Part of a small language model's weights.
Training: a variant of SOAP for these matrices, 6870 steps.
Each number is 128 + 24 x the weight over its row's rms, rounded and kept within 0 to 255. Layers, rows and columns count from 0. Numbers have three digits each. The size before them is the row's rms in percent of the matrix's.

# down: layer 2 MLP down (transposed), 1024x256, rms 0.148, rows 688-787, columns 0-63
# up: layer 2 MLP up, 1024x256, rms 0.151, rows 689-788, columns 0-63
down688 112:096109104138088124108140164139159079147096107143145086135142128120156111151122095104178166136168141134105137116146153156133121087082138143108162167110193117138158113124132149121131110125143128
up689 106:108167106124128152101147122138113150112110099106131122152106156130139130119131164095113140137137152153079097177144165136122114121115134074131142162122128123099128103124143119128144127086115137
down689 104:134151091144117105193175097159110137113100138150133135132131118167116161171161146115128189187153135091162128151111114152116137193077112127171147140124148134123125174127166111152143111158089093
up690 103:193117116153098114159071107110149137118124138145160141180118104156142105159159114098141115102100128161114134089118120127129137118115105146087091137150139166116162128118120139106114117141172086
down690 104:127122143126151077119150085121125149131130135139120151098141166124132155125147146145115122131133136141055143094122093145171130086092115155066113150102117109143142124140151120113147124158126162
up691 039:139183156153115093111145141126170125126151146106153116122137120095129159161134149126126107152145149178124142142081099146173121111140136094118088127136096144149126134095110137135097114115114088
down691 051:096120131080112125106105108164144120119094143108095157115154125119120098105094152133106112137139132120138159159160141111113160143148088125137108129103084124059124160135206147102161168148114143
up692 029:143146109138119145061108119131098165129109124123132108138119104127124137133128128109116121161096120134139153156153151175203146175096113146148118145134117184104090115096119103119098158118137106
down692 016:120104146111087100133110190140082079127093125148124079148126087111128117147129135147114109094146146147146130123136137129111136165116129100144133130147093145143113127132091132102196105099143128
up693 105:142142112113141148087157129141115132119096159120135146156136108115130160100129142107162124141117089115098157132164137086160168139109146121099127142130081112142154133145127149087140160155087097
down693 106:111087115085135105153106132081167132117090117126102138130089110100138150111098145145113130102127118121107155158114134130097142082102103107085151140088123168095105109140129157189093155097117115
up694 101:117124091164126175126095135168161160130149155123076104108185166170135147119183111147126138122118126108113106119131113144117151126150098168121124076137146098101158092117126138123101168135105127
down694 102:117142182129099141148134121184168169148120156146083152103106154138123130121127119126106107134155137178140147111142101103110134122117125147135147149114098106139155086147147123114118108096111104
up695 114:147087100140106173115118137109143090110153136123102117121142135097134096156142126105121104126116134136144147100126162094145090136141107131151114148161135191099212150108112143104116127127103137
down695 112:101132075160126137153121164127143122091112111125122156116114112138139101091127128127185146085115083137122118115112125183095126121117125123148144158139146124110155068117137093113141127122099133
up696 100:142163169182175101114063088081162159108072114158140138143122116151111144127146162142092125104132139131141108122144130152088128132122149114142129107127091117176095136096150152132092093114177137
down696 102:156105101142103106154161160117105141120148145133128170108112122143122134141128190124132153120146111101097138144142126125171114103069134113130145116117143120134210152126102121154158105135113119
up697 116:113136126143112153188153119160070160127110104097129087105137122145113149143083133134142142129136109131105141106121135118146086129160133119113156144118162096171100134126109135144130133093088134
down697 114:128108132084132139119150102136134127128126117094093167131107137113166132140157159158185101146100136120117142158153140136136109144117135104099164135122120130110137123122169166185163088116130140
up698 030:114112135107108131119151095147167134156157120110097140137072139145106149135088102151086124130128066095120093162138100135138150135165158105144120136170136126097151112133089143111141092130119128
down698 030:126120128147091115106133131116123091122104130172165126133167135119128126124139127128142142110170143157109149110082145092133116110147110113100094062128132105094110094122160129152107116140127191
up699 077:146122127133121089111139128141156137162129131133133116142153112145130139163144157138137156111118169125148062155138095156123154112117126147135151104175145154112156152108116119117119113093118120
down699 062:125123124121115154076134125162163111109127155161108100128140116125157140140152174154130092100125125136141110178120117090160141112159121160130131077106174123127136128166181100179140103143186111
up700 044:148136108115124136091117145138093158147156120098135126134112143132119148111118132140127118135068159121088116135128122173144160126118111112190114062142124120108099171176113125103136112123126102
down700 034:120120157123131089107131065098105125118125069142131129124096118116121154137091125116134120137117143141100093180114135169092127125140193147154091137113152144107108139130088145151127114150194198
up701 109:099172133167105110147132108141191151143088136127118133135152152108119142123091127123121142150093139133091102136105105138109135136139138098099159107128133108142159134163134132075092105133152161
down701 106:078177146141130128140138071190134167142136147113159183082110112138176138116121161145125134141111111075153088104116164172136085149112086097122148111139141103167109121122142139105114128121162129
up702 030:150152119138141174144168126170124176108180097091111136119115152146139115137141143132112119132115106111141093134165128142124140133118146135134147094162125168084158134182078136097170125133099102
down702 054:110123116124143138136117093129102103132088104086111072124124133183155156114130111135149141151120145141143141098139124140128134115098136132160158095117133120150116125145151132129101127107165135
up703 107:144116135091118153141171166166107149163131131093123125134119097112141126150163134165128102128152129116105120127113142136103150091162111133139136125165094127084140174093175124123092105135145091
down703 106:101102145115114065134156132115129128145127140110140174156119095114099109139146105138113080131125146147134129132151146155076132111167107133136131130165143143110161102112133139160128141132139172
up704 101:143159109126127105108186133137089131140163117117134094116102137125114172117079133093154179125127130117163146121169085119126159110142130128116115155155114135142109169122119134152093149135125119
down704 103:148134103162142088143158084110130103111146135135129131138151129144148140187151164146143069112128143144106131152098125147099111124094113144147170145136133119082146131152166114145136154126148165
up705 116:163156075122138116106128122132129111135129125128127142132165133121123168143114136097130098130130109110182111106169127097097146170111134124152140121114162108130135171128157114099131138146128171
down705 104:129183109164097104134130045117072171147153154141122103138137133115141083094145131151112119100132141130169126115100118113122124127145111132127104154100125131115121141133158119123137119109145089
up706 117:094170089156114151117111155131147142128152112168160072105094104124156144109094147130125111149127107142170108108097105098158135116134128139121139111141136172122155164117143134126136106119153118
down706 112:120098137066126136146122145133071110148164151169194142126126155161093121114125129134161135120124180127100111174107120124106134116107113102129171102160155134155135097144119120153127135156101083
up707 057:140109138107135154130128108109144146140123095110148111112105117158136158143137188120129159116120138094155118085099158150112137128172160103153152128113128144155077120118110153129063127128130091
down707 347:158115128121135141105034185119133119119156147142145136129115116135122162123064124138144111086152156171094132108128146105104197149105127103140096127130122090117112107134118122132106152131143159
up708 109:100128177113127107085100132159093142127106069140124125138137107142133123125112108145097127146128155111176116089155127139164163157136168118144152123087131147164214127106122162121106130107112123
down708 115:077113142130118079148142137135117137095118119126105163121139123134175102101130137167159164120133104122125127132099138119113134121137109095109118160096109141120174128119109143098129100149125129
up709 103:140175097161150132115103177095127102195115115119110093119074140111075134112105104143106125151125138163115126104141123127117128122098150138112145103114132137158127096102139076145124145156119102
down709 099:090112104111130103121141127131109129139109108132130171107127118131131150132130129118130129120133089134086151128106160109097073159086114102094132163088129112143136132150144139173108147140119119
up710 112:086105151144129164114125152135122142145110158143162123174140176130141148105174060147149186147101114147136145139140116130136119136124124138120153119151114127137113143156180079143101129133118141
down710 105:133128148133117098149119134141098080126159119106123127159109159126097197121154154085125143122153160092160165169121125096137163158142124122118129136102128118141121147137142144129129107136111128
up711 116:117097091159130145112093113115140146138132143160120157154164130178085118148165130121137085132125152120127101121150149164097146160133105131109150158130095116114158134167140143100091097128130101
down711 110:113115121168147138106104132145128149101119132159156165158130113144140154160154109097156168127130155118127124124103178114111098120107137160133130146129128127135164121133123127104159181145160078
up712 109:144152145132086167161159104134138119117147116166102127124142137132145116179128137064146120132149128131154097144150109114150124168180171177133108113148123119105113133113130158139131160119139095
down712 104:094093120124115135165094113154091126079087161161167122137098106118133165143136132128141120148131170145099154123104134148094141139117153180086133119170080109100131130106141093153123166151121135
up713 098:165136170089098163135145092135160116128140142136095109101140116144108119131112142148098108144140168127125121114143092173163108127104177137074088089180108149138153132151128131112120106175127114
down713 105:137166092178113144132104065154124114124137141136120148093140145122133137168116128107111149103132116155158148130086155161082177109111141131121136126117123125128153069098146142123130161132143145
up714 120:123098159116122130105124111142108156137125113133110136128127131167095154130120109162103146143097139092096158080124110129109097145143135124143155202128093142110091142161120134133131092079139142
down714 112:135139146124135097130140120159129111108138107159123129125141118128072094101142132121149127086111116147135143121152169159137124126128111143119130129115184107121099144155103153126127101110126102
up715 112:161166113162131180136135117104096116124132141079123185119093152132132133118081088114146134139106149156103115151134121124133153108113098126125120137191085142163103135108126091108084118088119166
down715 107:118095130117143112131141124159102110127148156107168188120093141130156137136086138095133140099138094106131169108172162091111137133155110106136100170122127135138165109107129140135124094134120113
up716 114:056133178117143130123104173093123171130129118131114132115184102165131145147118115134112139121129121131118127129139123173110161112089090130090142123142092134110124157167128093096143152123100135
down716 107:116139131117114118163152117111100150134138158105124129130126144120135109143150124161152093123101140096157158150127108137088140154085149182084144134127141117130149144142115158133141125171141186
up717 072:150128128142132131045111118120125128137106091100146105120117147146096112172138078088097130137107144142156129158102140144119154111129118107115122123147120133149123164119118121091131115114112117
down717 060:131165125120151143149119116156118131128130135118133152130088127072134103124141109194110129138147114109133166143130138162117143118131142106111121124114136098094115106067125106168095142123130078
up718 110:132154136184142115097121140149130114104098134138100091167135123124162149105126122139115100116113122080133106104112128153161142101148164140182065077206114138127172136149102178122094122147120119
down718 106:137168176135139098173147140107199145130119128144131116140128124092143171094137108112153118107173127122160101118131093121085156134088137161117165152155120116143133125101165146116155163184104123
up719 112:116145108146097130134153111105117124131159100143147149141090128128163128141140134131142138164092156151132129099125130106111139153133110079116129138161110166165080182166105125125119098130103077
down719 113:109169169128171112154110099134117069172098134115069143147142128150093118126130082164127130121117135142119102111117111099133152117105131145147153127132139116134149150120156140146156077099078165
up720 029:133108144152163127124119104129130134162159162106108088113103133116136121114104132083108096136057097168154112119114120150135130142138135168108119119131129141116136184136123082144140105106105112
down720 034:136128128125092149102077131189118133083148127073148108120112084135104184117125138173124140143121116132157176122144069187105120129169151103158129127115121097137085124114151147115097157156116121
up721 119:113131150131111138077127101152108109124107113135113099133151114125119137092102144158134142169135106113135113175145148147129119112105092089138138114116129129091090135125102164152131117136101117
down721 107:111114119113120080154117138153106096172132163128138115127117117086097158180114155138135143127157137133133158174136124149098132146111139074103088123133121150149163124153119112104167166103131087
up722 111:103122146128151137115187140172118097131142123105126137170161074149107119089153120125155129181156142120120104114159131165111173139106152133138097124082114153131138115116134191175129142134154173
down722 105:175104133141129135153103123114145129140096112128161158093088113115143131126139156147129152134121129163144123072124148091121119124103155093138128129121127097115159120111165126154114146170137155
up723 099:134119138121143120130150116114141098083119112130137139122126133147140171147134145132110141121136126158141148080115116160139136065122128102134129117125171129119103153120134118184116128096104044
down723 087:130141102143126115099139148135136195136133106095105111151164119166110140100079103165101133105128170121171118117092115123119103100088142117139132136134122103110138172174151107138073086135115147
up724 102:133170109140126141111123108122166119119096106109107147124137084083122173128126129123054158131096124153170117114089112146113123149114157159099125171114101133149128116099098083124113093141126080
down724 105:136098108139119081146119124135182178148140120111080088131088098129114105109135092112116170177125130128082169114127145155105101134123158154128139142143095132115098145131163112100196096096126142
up725 097:134113087127174104113120124102139089119157081140131134130170120120147121119101129102123124142129139144135109098158140106094165140156145155123120129134074182149092103129130129165105097150184131
down725 100:098117140173129103130114121115109129120107075165149137067097105129120109108134130135146118158142098166128144152155124128101149127140119106151099129127117112125136151110150132187161134089118161
up726 108:114096164135150151139120158120162115114081137167165096099081115174138114107126168091109138109098123137132132144165191108137107130139162168134116111131124110131104150111100125128159170151095115
down726 102:121151121151170095138099111171103117121153107063099139086136150136134136127117120103111116116102109131094118115100092117093161106068106140146124111105169125138184158130151148116131117137125130
up727 097:115129105158085122125161110127128160100146091144126115115141086179169110129144108109158093119103121122142107124097109101161187113149099103138138133153177160123113138136142150093126149144147151
down727 091:117145145132108096140095025108093133132100148132097148108151165135152166172134109108129130136133096117121165107086131116102105177102116149094123148096131116116125151110089147121150146165164147
up728 041:134104111120121125112117129142155232123127170132094125137116115168093163134104149139108142111071135119127100121107135116119126141127134081118126092121137102131114155145138133135103114170171098
down728 050:163113118129079134121139161136179126120128093120143149116155122120131142128129115149103127103147123134089099129124140093114138124151124139105100134140143118129122118148090154121189138128060098
up729 097:116152133116131173161100129119117137110134121146122126091153124122095147078110145093145183080107144193142126145119133147128100149145131134134118095202114105093110128185124138130149122119131107
down729 106:120113164102121132157117116160082147094148091111123125108120101077139129179106134186149133108135120139094156155137111133118162159114152127133123134103098111114109135146108122102100134141171143
up730 113:138164130061112121126172151172131100146209163154139102149107168117133133108108151143080079159108149146092126121088174125113195140121138097133170136126135113157162125129121113128128138107100150
down730 113:142176140115076124162109131124118087071133123149102079092125180077118143106101146109146113144138099135097137163134144133155123107101129098108108102100138113161115133132103107168163149140117143
up731 117:105160121164147136106132139132130102101144107145148162110113130114168127129143140131094136183129128121156146120124138148127105135122115135068118163149149128109115150145111138112131131075106127
down731 108:110087135144139112190109058118067143125123119111140183158169137126141124107114133140162127173110162109122141130130130090097153086114153158134175147139129133120111130112138158146177104149119122
up732 118:114146083138108122125127100091117118121153120139120126130058121131165126081163119146123111154096150069084128116091144123170127132181147173173094105134117132112124090113107118134109129125101165
down732 107:095126131091132115099152128145148182144100159124093117084097122117157116141127116086147132095134109147117106106111102092102110114102116118160087141130150136137142158134129125090133095139118103
up733 107:144133108151086139094083130108166129085160107111150121169103128095111114133136154084131124156163198166116144138105124075151136144114127135154121120150133165106119102114154127106123145125108093
down733 114:125126131146103128118114129086151115126154123123154151093115093127194129088104114122166072105161144122127127142140137142110126138114166133082103121137117093125135116150135094153144141097138124
up734 109:161129164128109096100176154108149153181187089159100126085121123122126132177112128135113139104139132176089117126096113160118144116129123148156095140112117135101130106099099120136123102155123148
down734 101:151088150156135128162134115176140128150126163087155112111137107152148098125145127109140133115108135130133120124153136145113150118125110142128108100135179144109139096087114129145099121132104087
up735 119:151115162113130127105101120104136131121164100146128137142131127139158153138138143149075141100146162084107130132122126143121104099128153149163124110116095181164155165141135130141128087091155143
down735 114:111103149118148162114114137133106112083146091150137160163092180155121169140112151115082152136153125097143129143093190143157111102115156124115119077132138114158129109117138159128125136114144124
up736 043:163139103118124156162126114104129149124118131119063117131111105088111142095168136125040144160117143093154114158142125160144127149147158127131119132162121117131105181113131118123102076132145092
down736 053:108132105103124095089165170140101119088119048133152106119134181071124124121159074057128134097126130122110119139145137108095142157069110110127111133131148119127162163104105068131155147155124153
up737 118:096118129082152113136112128093133112099097122111125118121184086132120123096142078124135117142137084079118097146164117103112140136155075138147138150148144136102123103121164154136152145106128135
down737 111:117084136112178154135121106158147125106153137168129142128154134132131108098158114155079126123151163131129130099137121113148122154135143122146125131076142128125147109103121104081164123122121142
up738 108:171156113126134141145143121098137103154119170106136105109125135135105149141123142140143094141128134125088110125102085114132138108147100137129136138095105102145121099138103138141129101111131154
down738 100:122079124117146151135120118164157162151108153109193148097129126112140144121125168123106124106162165165134147176114143115073122139182105146150130112109158096140151144102160166143155109155136105
up739 108:162156167120132103085120105073175115112089116147113184099139100131100135086112122091157129137136125147149086119143089073137114127073099107088102117143113138166175131146137122076150145119141119
down739 107:124115147116157087089132142147124122093130111120148123168113114150101149091126150107107140154134160094136128107121141121110130122127108121100141091139101069112120181157135105134162129120153146
up740 109:107120127137093098102200100129133067163128126130146140141148121137155127127160136121106128066114166096104127156095108102126115100169136176135085145102120132101112126101156107147132123137133128
down740 104:127105147138149104130123084114115147148098134123167170080137121171131173125114072108108104098150111136110171152134162148102090137110116107134121156139167135118103173142111135168106132156134143
up741 111:154118126137102116095075101141132162091200136090124141138092164118150155158148146120139110148132131133157148130144134133090175141123120080167103138124112190107141114129126145115102134111120179
down741 107:111128138149131171129110145141117094171075126074111180117162116101136095133149136120126145108099108134120131092140131104116115104137140115149155088117152110148128130133128133135093106139126085
up742 046:150121126099115099081192118136133137135145083147125143122141094135097121113120109116092159125137118136125116157171137135189175114126146116109135136156166152136138137129195139119100088138133119
down742 044:105159133116143133095125116141129125136100112118122146144200141127088203162124077104141098124140112140103151140129113140117138175122132142116133119183109166143136110093129146128108140133154152
up743 098:143112163111159122079117141084153091125087123130151147143137163163152146100133112122120150118080112111141130120140157105170133086104115152089105133094115184186143087101105139108140103147131103
down743 100:057115187133108062127105106150117130137142156135109153117120156134133146112138138146118176136087108093162167141132101133124095136106107140121096160114116138166134145141131060101128115148087122
up744 112:144119087144133120071130126052113083087112161134114108119185123127098110079113140097121130106127094101154173122159127129136107146120117131119127121162190145108146106113175124123140131121113105
down744 111:106166132144140103146108090155134113125125107137092126161109153141140110122185134181115133067153188130109115127163125103164160157156100140113082121126124094141138108127127063132131128141163166
up745 109:182155145093142136111145125109119116100123077133116095134137100118120119089149122112110108075140119116126139117140154167138147150109110096152126086118147113166139133100148185152105136119149093
down745 110:140150127137119141107158165110124115100155160141108146139137127096059139140165103101141107172118121139134092101126146151151117140197158129124145135139125164136164112110142133158088168154136162
up746 045:124152125130130131106116150117167159141126113099115098121143176149133143120124115144116157120117166173114046119101152120125153128160161119118115099139144147135111143121119141117082123120105083
down746 050:138104113134094130174135142130132127111128115109205140133121130131170128105154107123081118144163134148131115113129139128118096144091100109094148143143155116103165123103080113165135124146160154
up747 106:102140117135137135129144149104060161110149124103127088146065108128141132158142147114101149130091080153141147121140137150121123095112148147083123107133145124066126153107116150119146128096121134
down747 109:172122124156129101146059149095108165200138099127119132129120095139117157115134103125153138151147099087133169109100108106134103164133109147096134116124140131143142126113157087104175130140087136
up748 110:117137100151133074170131126159158126131150146104104156069172093134135104156127104132118119143155161142087087131143120124136179123121122078122116107126083101147156123112125074128104126108165101
down748 101:120136170119126145112133104127096150152162095144091152176162141113112157121106157091117100133090117157145138139090142092118146096130138124162151156133156118086146146108122157126147080135118178
up749 118:130149111089117114156127091096132095111108168112126149141133140168135094168130117100113159128139177165122128123102137135124135079156107108111149132184138134109086150125111081123151092111092083
down749 109:154106189180129121091149123120098146134136091120131129105118133122140130094132139135141121121172124127137113175147132145132157126169167100150120090144150142121110164130167121110164119136066127
up750 035:129157134118147150127150132143118142167119147122100117146159075141130123141131111144120116146105123142103073136108160128172136134129117112129121145127109115074113115162138112141093136100152115
down750 037:127143112169118148129133127148129132131112161150096154129123150101120084122135105128119107126094104138121097133147151089095191098154119118048127099111144140127129116140148129091137137143126121
up751 102:084130129142187112139147102133176106106124102096145115116105154138095132109124130099168146121126154137101119156112132131132136140138141158148128100100131132130113114131121088167093107173110106
down751 110:087081177114113128134142140104137176134141118130137163141096136139119111115148147113119129085130147096101105149138138117084156100173131138151121158180132153180143096113116117120174122148155122
up752 098:133169111120103130119127130156097119118091135125159142121122138153114143103105100128150142093118146170126137122148135147144163096094130076111157124173109163135058173122127153158140133122123085
down752 103:156163098138130106130145192141139142128108146091111127174120132098164128096158112103160169104111120145093108130099129123147138087092130170102161162125149130103113135109149092140164139138086155
up753 107:160162152101130095131142136147129108107123134120131135088126146173130118164110155119121182123141135148120125150160136162117139164153115148144120086118111113059131066114143132146148097114132159
down753 113:120118116139115085147120122125138117143112131159121130106109167130117143130145128110146148093116071116136134134143085147123099116106135123131148152121096166134128135156134172122129109084116147
up754 102:150143130152102113148123158144135147158125139155142160162169139131123103129111106176102137130136147110166085121123125104117144131112089091124138159107130136116127121150127135141137139105102167
down754 105:132128122188147123080144134099111136130095114098139152114149116143154132103156124146133168135131143110113164141098142131108111137100131102131167148182121142168172152123123136115108165163146202
up755 093:152125074157167151126127106126113108124102171099146124176128143134138085149159133133127129136104128101120125114141134143138108137113113101089132155131140142129169117116146140144125133143151090
down755 095:114134142129116158126140127154115153145122116174160138168114174103134168083133149113144122101168157137137130135127105130119134133158124123094137135060112075148117148115166133105173150153160116
up756 113:125111113112124124154152119125135114109112120143127117149136130150064085107124121129173123168119141113121164086157112119127148080149126112138139092123162106081111180109106134126132126119158116
down756 111:078128131093116129154143108140127115168151130130114124132090143115056159101144124160110121183077132133099131100136136128160125123162102107154152085123137120127127128159157128186153161125147139
up757 106:110111141165162088129112125089111076120171131152104132146129126128118135142136127126128167173053111120099078085170128135137148117145124126112155087101126109132105143113116101133076106158106136
down757 098:115090141114098149126137097147086084145083102165139095135140160107136124122119122106117156120144086146110153130084136067121114136140144128119124134105144072111170097128140139079147130147111092
up758 114:113150195126141106135144097119071067182100126135167128132152167163130131127128150129095139159108146094091116117103118082160127073169164112156153124115146125115109150091139166194147086154153105
down758 107:130127122129147164113118169179158112123122129143124108111161100130134103093097149139119163086129151135119145173112163169140145108119112177129098135114139111087095135154109137151138167127101119
up759 129:144153080123111129087146098102136133115165141111095132160140120142085150138109111184144110134151090128103176121129137133087146111118087123119129112161135068164127137127112158105118144145134102
down759 115:144113105143127145122131115093114133127127111150094160104150169153194123131101123171177146110150150121096133123113116126118098153120098126139096142128159132149157136101119148118124135156150191
up760 120:185142172111161139117104096125120102153115119074136117086138102153123088098121134092140139116128077157105169154189137091151047095131127094117136105129119122134096185120150079100131112085102100
down760 116:110115107101124110148109131099158110149134118139125116106147142137176128125161086126172134148217115152116152118103121120132124121100128172148173117130150141150133162108133091116118162131111118
up761 124:098132117111126089080136163125120095127162126119117178113103063125109097114136182129124131139191104130147109098097150093124194117108131148129129095116123078092103111126139129142126121074138120
down761 115:139111164121138121115101149103138136164115149108107113136084093144135141091129193111079115132174113097121098091110168105102154102117098161153156125064116136082129128072150125144105127139105109
up762 108:130148110139093155147116136080104120120096118065117121154124083086171131118137140115106107091146098091115144140158144159149162119153141131136113136089082085144133153084101158133114110147179151
down762 104:121077183118120140124098132116149138088116124101116123171119134121114129167120143159120163201144109143130152169104102170117129141148112116127153134133098105142093114148150117152141136149149170
up763 106:130126156107131133078169094120094149116130086100137159143153112097166102157137145127122083118096129171121135164118103138145158109090154095090109164150143090127146145174145129129140125087089097
down763 105:119126140135139117123111122124088102112107105123123123143142103072153138093107120164126119138125130114116138134151129164091134154103175134113179171110066151091134101095130097158137149100118119
up764 112:146105125161129158105144159162137133153107112097116102163141110114144196111158144095139085175097114126100091133106140074098129098126087124124109148133113142114085097141130096118131110158154191
down764 113:163121146123153140101138159139088159128100125149125092149146114080147197111137132137095131145121138116152108189095121163109151154150132091111102132154126172108128145136124150110117135149135132
up765 111:138093151146125165103157107128120136106128155117135114163130095159098103154139115122109125155150167163107145139112116096146125123116142113140113105167113147100116154110112099113126140097142123
down765 099:089119127141095105123148083136160124111137086112121148114158117114116119138128142095139112148123160127139109107138122113109134130116116137103115102156174098150111146139137126134135128131130143
up766 116:119129135140131135127147194135118086143144141131080165123151151152078118144092118137109149085126147121129102106154131173160124137139124106121109100124113145116115174099146165114146121155158118
down766 118:090126150160160105107123158147164089133167113159141119107130182110129167085141164126114156102147113191121150125061126136156114143152137119114135111142106105091112155164157078116080124151134124
up767 113:136134130132097157151139121148117103162122107132133111118160191129160129152118148140131114155096113127123125156144121097106111129165146126099128163102084149107069131163121177124103142141109090
down767 108:140087139114130141135131133120145094136149143134161148079134113108108162109132109125060145106143097123164164162132182149100092126129107111125140117126155152150145144131166159116130116097065119
up768 048:153153122172149176119116059122139132102112091112107070148120162137130110114121138101170129122126100070156131175163121145177158122142132110117102097153144182135133089133143144136141114101113113
down768 056:136146150136135080149132166139130130153126119084127136095113140151145143141148101125118156159167146101123168161146160092133152106113110131126169101116073106112125117149166110149117148128121152
up769 110:138187157120102166055140111171120122128112159116129071105112143152121090089136147101153104135116104061136147127180076118119142148125104139131120097147159088144114134091152130124111136129111123
down769 110:125109149109171144159134150121098128131109137131145124123126142130049137120154098123177115126106171130086131134142106146149137155126127137139120100133128155156121140093067099112145145137153138
up770 104:128135141130093129055121106114131131126126097122130109115121134161070155146136140093156098137076179167155140166150087155117117117096138095159113122145104127105117120130120138134097136141145115
down770 109:113117119148155134120128128139132122127138108166164137120118089059105133126117137136113112143162109142153124104089164145103121137121102142114110074105118077079133116112133098124169135138200160
up771 114:135108112139107133100109133075118160112088132153128146131142130129149114116127107107132129136123140155136146141138107149132086074143120108151095117159116103143108091151121140122155140120144148
down771 106:168135128113095154124102110135109099136164145166108131160151112153146086141094137073119109118130126112099170127117116118104095157100142106135133096136118106137147140131123152089133168164175135
up772 109:106144137107146160128138155152122113076132140139175134166119085102112143122144122115086169144159127134107114155158160101137160121159040098116123133104120109135115140162118145111139107115119148
down772 097:075157118112126136120152131149122150126124143110134130155166142138126112099084149109155076092183129162159115100126115123112117163164143111131129147133141177155132089135130122117131124120120128
up773 106:109111127120146125162137105150125150116133161154131132151121095106121107131151145107107111122117150118112112134158149135112119095109111127116137123114075177081128157128162169121121172134122105
down773 106:137123130159145112105141131087113148077115160109151113168128096101102120105132093080150124124114123127167132156104110165139101067134126114149164113098163140136144144111131091139144130103126176
up774 098:142156129129133106158161111098162093153160152140119165139120133166135152132109145142083143112132123164146113155126144120109122130138100086137145119097121146106176121123136156120160093112126149
down774 098:142156129115166125160128150129090111102112120146135158128109108127114135187115123117172117130105117097134123113154160148147130151048102099128141145095143119137118119150104141125148123146150132
up775 105:117136142136103133108136106129135181163126087119153125106134125141128168126155127155093142150105157113133131129131105123103167113151135128085164110137100132160122123106142141112129124108106133
down775 107:143123132141152070145098109153092123098127097140127144115144103140149121164135145129102082130146068115106128122097128094119107085102113067104093132101105130094105082147121122180112124155083148
up776 111:095138106155136144126142146138136151117126101106109155095142164101126094135135140098135149134116122091132113119160146059136106134111109109115144127130161129109126119144153133134081082060150153
down776 109:142151124154120115144102138172132131124127117147132160113113151097165128148115136132122095075105141103092141126166135123097167129114158154152126130145114142159122148091128101120128148094143154
up777 043:122140143124120144106083125120134111157135127084131151101098145148111104156160106146116150148113111160136122127094127150146147112158155152157090131144154187119139144195121128129122115101162120
down777 053:145116121116122109141150147100123133127083081153142182120119088131085090124142145133116109142123151134155127129129176147117161178146121120105125123134113138121129124108148127083133162119135132
up778 095:123177139130114112073144145146137108129087120145124155126123122098126110140137144115106156150143096142085128147117116102133133139148154144110082124155141108125128125110144120124101090163070058
down778 107:150142140143101075134159148121100142102149136162139083151115097112145110143146128161167147128132110130124161137082116144168077174145154123163133102121121134176108144132151077134113087200102132
up779 101:121125142126144127146145107115116118125148159164125160118131111092108166110103126119186169132133093147122107132122119108156136167103138143082114142099129114142113128122138112093130122100143126
down779 107:128113120127126118096087122123132165106116137140116105107175093148112143158163126135162118110172127098110139094101157127118129137113113148156104127129108146133116113148110134111092111135123143
up780 116:135121114162159111112124110127147114085125130121137114191116128129111132162099142087159146131145120138124124124124131131099159104102128108099143134121106124121172102078085146175105119094142144
down780 113:130099161127112147176107134100179121120134153128151167141093181145095146122129119097143134092115124165138108102120106102122144166078162111144106095150132165123133157149095120131141130105109106
up781 097:117113118133182120124126152138181088117126138104168132136091148128113161131138154144150101157154117111102091131086146121113118190097112158155109137154105114130142126082100098096137147098081132
down781 105:134092155142150132101130146113132112160141142109143122115131151139170157134159166160090132159149141112109127147143144108062133148109099172116151131144074128128162144095131128111175147145150093
up782 102:097168138086159164106153148067126121119090150128101126120135107159129109115145150102164120151125116131074108145131149123116147094115106124159128126104148130108113156119108197139133079089117117
down782 106:129112121138138191154157145136135078125145149130093143094119152105148148128150101130137109099136114132167106104129119137126169151116126142119143120135137147132122142099130099138110109142113199
up783 109:127147124120116153144142168109105129126137143144140134148162089142121133151123126126168126153133146162136135139117121108094118113098104132151107110168118154157109115138140148145128131140166162
down783 096:132094123162111147121143058166086150104169082116162147142165151111153140160135104142126141083108111118148160114110162084141103194110116152138120129059126140087120139169133120127161124150138139
up784 101:140117163119170162109132129136093091099125127169121088124158144149088110133086132128120147130116105136112132150180130132081123164125132142144101135170098126138119118102140129165121149164120095
down784 101:140149130124132155162125114122105128085097120123148157103112165113167153151097158161138100121146128139073187160169094129117105138142107124110088094129119171143125131118138143084125123150137170
up785 105:121110144103091151112119136139185070131166167117083107103112099136135163097160107147135149143111121120116135188109153152166158137123144120188114136129111131125131157114134163146103118133139144
down785 095:132136114069128142113081063061100117088136118136129163124148143095155109164129140104127147116146155146156154188135140113112126140124105133097153128139181178128121118107121131098150138165121186
up786 095:116151156095098132123118097133106133168122115133108101139109122118097150132114129123096114143092161101121131122111124136101098122095142126123088106123126138150174124155164137159167179128128106
down786 100:113130135128123137210137124148105164140107117123172122128090099137146131122127126156177140109143130132092126115099140165066149101124127117150119115135168128146105120134065144188137153129144139
up787 095:067153134110139129121094121146157138124100124111125092117145119112102119086146138122128130115161167150112132150105121083137136145143144144147129162110147176117107122132135103187139120132144108
down787 104:095122108118111145115078176147100145124115120105127095132168096128115137110144135122138119112124150154133160167162142107074112172131150126161106085116149110157156116135132121152111153089172139
up788 097:074115117100127138111132069158118130098141120109189153132149161127129144143131123111064142118080126141140103110128131107100074140119114118133082113106154147089137113146121118139163085133142141